Weights of a small transformer language model.
Training: a variant of Adam for these matrices, 112M tokens, 3406 steps.
Each number is 200 + 40 x the weight over its row's rms, rounded and kept within 0 to 999. Layers, rows and columns count from 0. The size before them is the row's rms in percent of the matrix's.

# layer 8 attention query, 256x128, rms 0.0856, rows 230-255, columns 0-127
087,246,179,232,194,188,157,213,244,256,197,188,217,187,164,259,174,242,174,151,193,239,204,258,175,168,197,248,178,208,242,233,171,220,235,218,159,188,170,187,174,161,256,198,213,239,263,169,192,151,225,284,240,245,233,231,235,144,173,220,150,150,179,163,205,110,175,162,183,256,230,216,247,208,160,148,226,167,203,242,157,248,236,188,193,185,206,209,179,153,279,164,202,206,103,197,106,207,143,208,211,301,232,160,115,219,195,277,196,239,225,297,245,163,249,278,197,181,202,177,177,206,139,145,227,200,181,238,239
093,149,222,239,181,175,220,181,164,174,188,169,201,170,239,176,191,206,217,252,246,246,234,95,278,161,223,190,269,168,99,200,231,156,156,226,123,202,180,182,222,248,127,182,196,182,222,193,167,224,167,168,188,184,252,199,206,206,219,183,263,221,206,190,187,232,159,248,205,249,230,193,161,251,215,225,223,262,233,152,185,165,155,223,187,216,260,173,240,207,213,193,256,282,219,241,255,217,219,224,250,226,172,222,260,288,209,174,233,167,180,156,127,166,243,142,130,219,287,191,183,204,256,245,239,244,220,205,92
113,177,199,237,185,157,130,270,141,151,175,192,214,203,164,156,202,178,225,239,189,265,154,263,186,235,220,194,204,127,186,222,145,247,210,201,140,266,217,277,256,212,193,144,191,185,203,136,233,186,209,177,160,177,205,234,227,227,276,208,183,132,175,207,153,198,212,268,216,220,214,231,242,145,165,179,154,110,190,121,257,261,256,220,164,220,199,185,268,176,180,238,174,219,180,215,167,187,246,196,197,219,195,210,223,157,167,150,222,206,143,127,229,196,179,273,178,230,189,151,71,189,168,220,149,162,251,153,149
093,226,216,179,253,239,171,196,224,257,135,172,216,204,201,164,177,213,125,180,265,240,189,253,173,131,185,190,127,220,249,184,194,181,119,223,246,289,191,206,133,163,224,134,240,200,250,180,276,200,255,264,200,247,201,205,143,216,207,183,124,195,150,184,231,140,215,152,197,246,126,290,244,147,183,245,221,172,185,243,232,213,236,179,221,146,137,178,136,147,175,178,180,237,169,215,146,171,163,191,209,171,223,166,147,144,179,225,182,227,237,188,217,260,228,280,203,153,193,209,246,264,211,210,163,145,183,232,217
076,201,215,181,132,217,258,188,189,138,167,187,184,206,182,146,219,200,214,157,181,186,179,202,211,221,192,196,204,180,88,205,176,146,279,206,160,174,226,241,210,96,225,203,126,144,283,236,221,214,201,168,188,282,237,165,205,137,234,258,176,170,211,195,187,223,187,173,162,138,236,150,179,164,279,212,188,180,99,223,210,178,157,251,180,242,167,260,287,172,183,179,260,274,228,274,178,223,254,191,206,226,150,127,174,221,170,123,234,183,179,166,257,173,184,201,179,229,248,181,221,213,191,187,244,180,212,160,250
107,243,174,194,168,189,136,239,180,163,184,180,267,196,176,240,272,163,285,253,181,208,178,121,141,185,221,243,205,180,233,224,189,248,153,240,139,226,165,135,221,254,174,175,168,215,142,159,197,257,189,219,250,209,270,237,191,181,234,302,233,211,131,201,155,228,194,246,147,208,267,157,148,202,206,180,276,185,272,159,263,233,188,180,180,198,280,230,195,191,200,255,168,220,214,226,228,205,235,188,209,145,207,190,251,180,257,245,223,116,104,188,220,237,140,177,179,243,197,157,143,216,221,201,164,206,211,194,153
104,268,170,188,132,218,137,250,146,170,178,177,309,151,195,218,211,183,183,220,210,223,185,231,218,232,225,177,185,175,226,296,151,201,245,187,105,221,177,233,198,248,224,198,169,222,151,137,178,268,208,163,238,186,237,249,223,184,264,234,212,177,166,231,200,237,272,269,191,193,188,223,238,201,136,165,172,153,160,133,244,225,248,236,202,226,196,190,244,197,181,169,141,181,176,179,189,201,273,121,172,167,232,235,202,170,144,209,271,217,114,171,204,158,140,238,187,250,197,135,106,228,183,243,177,170,190,213,169
098,176,200,194,239,247,183,195,192,244,200,179,179,268,160,165,211,139,134,242,232,217,154,256,183,170,124,210,145,151,197,199,149,256,194,238,210,298,210,273,268,196,232,168,215,162,153,140,202,208,270,167,223,214,168,204,213,238,203,209,166,218,140,150,157,161,219,264,202,234,152,280,230,199,182,249,144,195,152,162,250,214,268,187,200,190,172,181,132,199,179,220,184,162,230,215,164,188,255,208,208,169,255,196,176,147,175,208,247,238,148,132,280,214,210,277,252,196,173,227,103,202,211,228,160,166,192,229,113
096,126,207,187,186,174,277,248,201,177,185,252,150,220,249,244,242,218,182,153,144,187,216,190,167,216,175,198,203,228,139,184,256,187,222,200,185,184,231,205,175,111,217,272,187,178,252,260,183,163,136,166,164,236,243,155,206,159,216,227,182,238,177,172,241,268,172,161,252,171,231,147,156,244,218,267,231,262,201,243,240,131,175,200,229,197,235,255,264,167,251,242,256,279,286,187,294,148,176,250,207,276,137,222,200,258,185,188,151,214,217,220,198,238,207,217,173,203,220,249,222,220,211,122,214,258,186,194,167
094,221,261,272,187,197,145,235,173,152,213,193,284,223,223,233,218,229,254,219,193,187,222,191,116,268,242,228,141,139,240,254,159,194,184,221,170,245,166,199,169,234,181,156,221,203,122,156,182,176,255,141,237,160,234,214,206,259,159,219,235,241,181,220,170,190,182,227,200,201,222,202,176,220,104,181,254,124,239,141,245,271,226,121,136,195,180,198,253,249,210,197,149,224,179,201,246,228,199,163,123,185,224,184,255,172,186,203,259,249,137,153,224,249,179,199,220,169,220,140,214,159,207,157,116,193,232,261,179
106,116,227,134,233,220,309,158,240,230,253,240,131,201,132,201,135,220,204,154,181,220,245,215,210,162,212,215,236,216,207,98,251,159,210,230,196,129,234,211,218,159,246,199,177,198,255,281,206,84,235,221,147,216,187,198,227,151,203,141,198,202,200,176,161,174,214,189,213,189,231,197,232,132,252,242,151,206,146,235,170,137,164,240,209,212,173,201,176,203,187,210,236,225,213,190,182,223,181,176,233,199,249,180,163,229,177,155,167,189,227,225,230,214,186,165,250,186,156,271,202,269,149,112,261,188,171,229,287
095,241,225,168,145,258,194,232,177,145,177,256,244,155,232,173,211,181,244,190,195,194,221,198,168,162,182,194,159,131,226,248,158,227,242,185,178,138,130,267,146,209,131,215,231,251,149,175,230,221,230,164,219,196,194,268,181,230,247,222,193,137,225,272,223,238,221,190,271,260,254,282,136,216,147,235,254,143,213,204,231,229,286,206,213,221,220,194,212,239,209,198,148,191,115,178,131,222,185,187,97,178,266,233,242,172,232,212,220,166,175,188,198,144,160,209,214,228,180,180,242,262,231,264,147,195,235,143,200
100,168,197,235,238,210,255,180,224,216,281,229,130,195,169,162,164,252,223,178,238,204,260,200,213,192,215,152,266,256,112,106,229,192,238,160,235,159,236,168,188,145,175,193,243,211,274,245,196,156,203,245,190,218,147,203,252,223,182,141,221,201,205,171,223,223,174,177,162,233,164,186,211,154,219,219,190,207,253,260,139,167,145,256,180,207,210,264,163,131,199,242,231,279,253,181,179,182,151,203,211,243,203,228,146,237,206,207,114,196,246,185,207,283,235,210,213,239,244,233,229,253,159,113,282,179,158,200,249
084,181,231,180,252,143,226,143,174,279,156,151,188,108,179,274,158,228,152,194,193,233,202,176,218,98,184,205,255,197,150,242,257,261,192,226,243,204,214,223,182,225,229,187,147,218,165,176,162,167,190,285,235,247,208,198,181,213,263,194,258,283,169,261,184,160,217,206,167,168,200,171,175,144,230,219,244,291,214,171,186,167,172,193,218,205,172,163,222,188,193,170,161,192,129,174,228,182,217,149,236,152,218,178,187,182,268,137,278,148,205,203,172,210,212,138,214,203,303,149,265,192,148,203,211,252,195,257,188
095,118,178,164,222,175,208,158,206,283,203,187,114,190,228,206,167,177,114,149,238,221,203,170,196,173,238,247,219,282,95,175,281,171,203,247,245,167,226,130,178,137,207,169,233,173,266,245,211,192,236,243,228,245,212,164,126,211,156,210,180,225,238,132,230,187,193,122,186,212,189,199,257,236,240,171,228,250,201,221,164,141,168,223,216,182,190,189,173,181,192,169,236,228,181,189,247,182,213,207,261,249,148,174,164,258,171,194,174,214,278,272,124,247,185,168,181,180,215,214,206,155,211,169,234,286,211,193,260
114,282,184,258,172,156,151,193,152,141,140,213,215,216,228,228,199,186,282,224,190,202,151,179,194,250,190,190,115,158,270,249,187,261,252,199,120,244,222,186,203,278,258,237,171,193,207,144,184,270,202,169,282,168,264,220,177,199,162,260,195,155,183,206,140,211,201,246,203,238,211,145,157,180,175,191,225,111,185,137,267,180,226,202,125,166,190,175,230,261,202,197,170,131,199,160,212,244,198,155,187,186,177,152,223,185,209,187,233,252,126,189,262,159,257,207,225,178,190,167,192,236,205,170,155,212,230,251,137
079,236,228,195,128,187,155,225,280,174,136,244,129,186,153,199,166,187,256,186,180,182,196,135,212,256,304,259,249,186,203,141,214,189,191,135,195,222,187,189,153,192,234,160,228,157,191,209,239,189,241,129,148,229,252,265,137,224,262,130,140,172,162,213,204,245,161,207,182,254,219,122,193,165,170,236,262,190,217,119,200,237,210,198,177,142,217,222,218,149,192,170,221,237,238,208,218,257,197,238,185,156,261,268,136,223,183,203,261,187,224,210,199,227,291,165,194,168,246,195,203,253,201,148,166,249,190,228,212
089,213,195,236,226,210,152,193,194,199,225,133,186,151,211,213,176,189,165,215,220,219,194,228,208,151,141,186,152,195,287,300,136,268,188,240,221,302,155,244,138,225,206,110,204,118,185,192,253,170,168,206,210,222,188,220,191,231,140,172,125,182,155,259,204,201,257,232,215,198,243,149,192,139,174,221,170,202,173,195,212,202,203,197,181,216,194,224,277,252,131,152,143,191,159,229,151,161,211,180,111,103,241,186,149,236,236,184,274,199,135,135,201,203,172,215,240,192,176,152,178,195,174,208,153,139,179,199,185
095,172,152,212,213,270,205,195,200,249,216,240,207,219,195,189,164,215,179,163,174,189,185,164,175,160,150,192,185,300,277,200,160,213,185,210,224,201,180,186,263,216,202,185,252,229,257,218,205,127,192,185,231,211,219,242,204,164,174,132,136,224,262,207,176,173,215,283,228,138,167,235,267,158,201,174,160,132,243,248,236,199,196,229,202,261,142,258,132,107,216,229,233,229,149,194,120,218,109,125,189,181,198,207,226,169,169,158,202,134,200,283,205,279,185,238,213,208,184,280,203,227,160,182,181,123,204,195,230
095,189,163,245,212,197,133,100,270,173,218,194,236,177,221,241,250,257,227,207,219,172,218,221,199,181,163,203,216,227,257,264,202,251,187,221,161,226,243,171,272,157,145,151,225,214,156,244,175,134,147,140,160,262,210,164,257,197,160,152,149,238,167,168,159,225,228,233,241,117,213,158,186,147,168,166,165,215,255,233,174,174,155,161,199,160,156,302,206,103,175,107,260,192,211,226,151,204,198,181,191,212,246,158,203,181,214,166,219,114,164,164,198,246,136,209,196,135,197,207,172,195,154,193,197,213,230,191,198
080,203,293,131,209,110,187,114,225,240,164,210,189,164,221,227,195,159,192,234,202,289,195,221,230,241,155,206,191,231,200,196,233,237,188,159,200,188,204,141,183,208,175,178,171,212,199,202,201,184,156,216,148,241,183,170,114,186,201,210,250,114,202,194,207,222,125,215,232,210,91,222,190,182,194,265,209,214,242,177,176,220,255,234,221,251,212,179,251,246,208,174,146,148,282,244,160,97,229,231,260,177,262,200,179,210,193,225,261,188,221,191,201,140,210,163,157,140,222,158,204,191,230,219,221,127,159,105,145
091,208,233,187,125,224,180,277,172,208,188,184,192,226,213,204,137,257,230,218,146,157,206,186,179,237,185,177,259,238,174,146,161,188,248,224,200,72,181,210,220,168,195,284,156,220,231,238,173,96,196,123,85,193,111,160,169,232,252,175,258,126,230,222,249,196,173,219,204,149,196,251,184,165,239,246,233,194,152,261,147,228,217,263,219,215,217,220,253,187,205,183,254,187,201,195,214,191,207,187,187,230,187,214,239,235,197,124,185,139,196,172,202,209,173,256,178,198,145,159,180,210,147,242,200,223,244,198,273
084,199,186,157,216,184,210,181,202,189,264,275,196,172,160,162,174,205,191,163,232,221,206,252,199,288,155,170,246,205,128,168,190,211,283,214,217,165,244,213,231,156,213,239,197,275,287,190,164,181,194,179,182,241,169,238,230,242,227,239,170,146,238,217,231,218,220,187,249,189,234,224,148,117,194,178,140,198,204,260,163,224,224,244,151,210,146,237,259,133,263,249,229,161,228,196,131,233,214,236,227,261,233,201,236,213,237,117,141,162,202,225,232,261,160,308,153,163,247,239,221,146,158,194,193,195,231,184,270
088,161,227,213,172,174,221,245,217,185,206,209,176,127,171,211,166,178,199,192,195,177,205,147,144,155,259,232,196,220,132,213,201,181,205,191,195,81,177,129,169,191,141,190,215,214,173,181,164,178,174,192,264,159,252,188,249,204,237,230,211,205,240,205,257,179,169,158,205,230,176,177,151,229,245,175,302,203,193,256,174,180,227,211,153,225,242,206,267,166,206,318,211,273,122,244,203,200,209,212,155,231,140,226,219,257,289,271,244,214,230,219,166,222,201,174,171,207,279,181,268,259,130,246,250,210,138,213,177
089,251,191,178,198,224,217,266,178,150,235,243,206,192,239,184,160,139,169,197,186,153,215,163,201,177,175,176,127,153,257,206,203,165,199,158,201,215,247,179,193,211,181,183,263,255,190,174,223,194,206,213,205,163,258,168,283,169,131,148,103,185,167,260,100,221,274,275,237,197,223,152,203,188,204,128,154,122,177,183,201,180,239,170,232,173,147,237,144,224,184,148,206,195,188,252,167,238,165,163,153,152,271,199,208,147,215,227,250,167,148,239,189,87,172,207,231,207,210,194,130,213,204,234,174,133,204,247,245
093,268,190,170,211,253,144,176,192,224,247,215,233,135,222,209,176,143,190,157,281,159,245,212,211,120,247,202,186,180,273,240,199,191,214,186,212,188,174,189,187,226,141,174,258,189,150,141,190,171,189,159,315,200,200,204,185,193,149,170,182,222,132,204,199,206,194,222,201,222,181,153,157,215,212,122,221,183,228,253,210,216,215,219,170,194,218,115,154,152,121,204,173,296,155,207,79,189,177,127,196,160,175,203,178,187,219,202,223,186,212,249,166,180,251,162,187,128,261,177,245,252,207,210,216,171,106,267,203